{"num_hidden_layers": 9, "hidden_size": 512, "num_attention_heads": 8, "num_key_value_heads": 8, "head_dim": 64, "intermediate_size": 1344, "vocab_size": 50257, "hidden_act": "swiglu", "norm": "rmsnorm", "norm_place": "pre", "norm_eps": 1e-05, "positions": "rope", "rope_theta": 10000.0, "rope_fraction": 1.0, "qk_norm": false, "attn_scale": 0.125, "bias": "none", "tie_word_embeddings": false, "parallel_block": false, "init": "normal", "init_std_qkv": 0.0298, "init_std_o": 0.037, "init_std_up": 0.0427, "init_std_down": 0.0427, "init_mimetic": 0.7, "optimizer": "adam_hyperball", "learning_rate": 0.00804, "beta1": 0.9, "weight_decay": 0.0, "lr_head": 0.00575, "warmup_steps": 385, "schedule": "wsd", "decay_fraction": 1.0, "decay_shape": "linear", "final_lr_fraction": 0.02, "batch_tokens": 131072, "max_seq_len": 1024, "doc_mask": true, "train_tokens": 783100000, "max_steps": 5975, "dataset": "wikipedia_en"}
Each number is 128 + 24 x the weight over its row's rms, rounded and kept within 0 to 255. Layers, rows and columns count from 0. The size above them is the row's rms in percent of the matrix's.

# layer 2 attention query, 512x512, rms 0.0298, rows 221-226, columns 256-383
size [ 91  73  89  90  87  90]
[[152 140 119 142 105 142 124 127 111 110 121 168 118  97 116 139 124 178 161 147 129 118  87 158 117  88 121  90 119 152 155 101 130 143 111 146 117 127 129 145 151 155 122 120 113 149 158 124  60 112 118 127 185 136 163 130 109  72 155 137 136  97 145 125 124 103 105 124 151 159 120 137 147 133 151 160 162 126 145 140 185 130 152 119 138 185 129 136 174 126 135 147 164 164 113 153 104 140 144 154 127 144 125 150 144 125 106 125  89 156 123 123 120 116 129 147 156 142  97 142 147  78 156 120  95 127 105 135]
 [133 108 160 116 122 129 151 136 106 139 125 148  97 112 120 119 108 113 146 165 115 129 105 117 126 112  62 120 148 163  94 115 102 134 107 143 175 125 117 134 120 135 115 148 109 155 147 142  88 133 161 116 142 158 108 116 127 124  90  97  89 122 135 118 110 124  84 164 188 134 171 126 112 136 172 150 136 142 135 104 127 118 135  78 153 139 163 150 180 136 127 139 134 116 106 106 134 144 126 143 148  97 112 114 144 134 120 102 138 136 136 120  84 134 149 125 104 147 128 124 154 119 176 133 114 141 175 111]
 [133 192 109 155 145 138 129 129 158 124 153 129 124 111 169 155 139 108 166 134 113 161 122 119 101 111 153 108 154 111 140 126 176 114 142 132 112 116 166 124 128 109 132  89 116 122 146 144 117 124 131 130 179 145 178 131 149 168 112 151 115 151 103 117 128 172 160 115 117 107 153 131 124 171 118 148 150 128 103 169 129 112 126 157 117 108  94 135 117 148 110 120 102 170  98 131 113 169 131 170 130 141 153 177  91 122 154 138  94 172 117 115 185 172  97 110  89 135 159 151 113 146 136 125 163 122 140  88]
 [154 108 113 143 160 102  65 160 160 139 168  98 137 123 119 104 106 132 142 139 115 120 101 113 135 137 118 128 114 115 117 171 112 141 126 116  96  86 183 136 117 162 114 170 150 105  97 133 172 158 155 148 131  99 123 124 137 150 144 153 134 104  80 146 144 121 126 149  86 151 153 176 166 101 120 128 164 136 110 150 126 142 120 151 161 106 174 107 143  95 155 133 116 145 119  86 131 109 113 145 104 130 145 128 151 136 134 135 146 114  96 106 148 135  68 118 137 116  80  96 104 106 100 176 151 154 144 137]
 [139 153 103  94 143 145 108 165 143  81 123 139  99 166 153 196 154 119 170 103 110 120 100 149 148 116  88 101 107 118 150 182  96 162 120 154 137  87 164  94 108  96 114 113 107 133  98 166 178 139  96 138 146 167 121 166 108 125 124 122 131 155 127 121 143 103  84 138 124 122 135 154 115 129 124  71 177 128 108 147 121 148 121  86 104  68 145 153 160 107 150  74 108 126 119 144  80  94 134 135 100 133 139 129  97 100 133 150 148 134 117 107 123 155 145 127 139 140 103  66 130 150  90 120  86 166 139 117]
 [140 143 149  86  92 182 118 139 142 148 132 136 124 150 148  89 153 143 102 152 125 139 132 110 122 142 139  93 130 143  94 155 132 135 126 119  92 158 121 111 133 104 131 110 157 121 128  98  93 103 111  88 116 149 116 117 127 130 136  87 152 159 126 154 162 173 168 158  89 113 119 110 144 151 135 155 105 144 139  96 126 139 122 171 132 136 147 109 141 114 118 126  86  78 114 109 116 134 158 110 162 118 145 145 129 150 112  59 143 105 152  96 124 164 133 143 126  93 189 116 153 125 109  96 124 132  89 116]]
# layer 2 attention key, 512x512, rms 0.0298, rows 221-225, columns 256-383
size [ 94  73  91  85  82]
[[147 115 139 175 100 119 104 127 129 109 108 116 130 114 118 104 136 163 129 117 111  83 128 112 131  92 103 106  93 147 147 131 129 126 120 119 112 128 136 136 158 114 142 149 158 112 143 140 127 127 137 141 135 132 140 166 111 102 158 110 178 124 152 158 139 139 162 156 177 151 131 107  97 130 159 127 131 162 150 157 125 111 113 141 154 114 114 130 179 143 132 132 100 146 100 152 108 119 132 123 144 154 129  93 156 131 149 113 125 137 121 131 167 158 104 164 106 149 137 139 186  78 129 122  84 125 101 133]
 [142 115 127 111 150 112 129 146 111  95 135 116 129 127 121 141  93 159  70 124  91 135  99 111 118 116 129 121 166 154  68 121 134 170 126 152 136 108 147 162 151 120 109 124 173 121 172 123  92 135 133 150 129  86 112  92 155 126 140 128 139 121 105 100 108 128  99 167 153  93 120 147 144 127 138 138 144 154 143 106  72  74 147 141 150 128 128 166 165 152 143 122 114 140 127 143 137 131 161 127 149  74 156 124 109 121  88 169 143 152 117 137 119 133 111  79 117 133  97 110  95 106 112 113 144 121 171 142]
 [129 127 103 142 161 113 162  94 139 128 165 121  91 157 175 144 131  91 126 136  99 172 142 120 163 139 123 150 118 136 172 144 137 150 140 146  94 143 128 153 133 114 121 120  93 132 122 118 153 130 108 139 163 129 147  99  96 123 115 129  86 140 150 109 126 144 120 141 146 142 165 115 108 126 120 105 155 162 120 149 146 125 149 160 112 112 156 130 116 128  92 155 148 151 102 115 134 183  93 166 150 137 144 145 157 137 126 155 121 183 128 114 148 161 110 143 102 157 132 145 186  96 108 126 132 125 154  62]
 [118 131 104 117 154 107  97 132 119 118 146 143 149 140 138  98 117 145 153 128 139 172 104 130 132 173  87 133 114  99 125 135 114 129 147 109  95  55 145  96 111 147 125 171 168 128  72  94 114 163 149 142 125 120 169 116 128 117 180 147 149 169 104 118 160  97 158 140  57 139 124 125 112 123 101 143 127 116  97 103 123 111  93 132 115 115 161  86 127 121 138 125 163  89 140 140 125  76  94  89 113 109 111 142 164 136 121 141 148 132 102 105 151 130  90 186 101 117 150 121 141 118 109 161 122 126 159 103]
 [139  81 140 138  99 137 174 147  85 166 157 126 139 130 132 111 112 165  68 102 135 147 172 118 119 108 113 109 144 154 108 133 138 122 116 133 152 120 100 130 106 119 154 106 118 149 135 111 111 119 166 120 119 146 106 136 108  88 139 159 127 100 122 146 138 139 158 117 116 177 115  94 156  93 120 155 135 109 122 125 130 124 119 141 117 127  94 152 137  90 111  99 117 157  93  95 177 150 105 131 130 153 139 112  80 121 158 127 114 134 123 126 152 120 100 129 136  88 115 186 162 111 124 110 106 146 125 128]]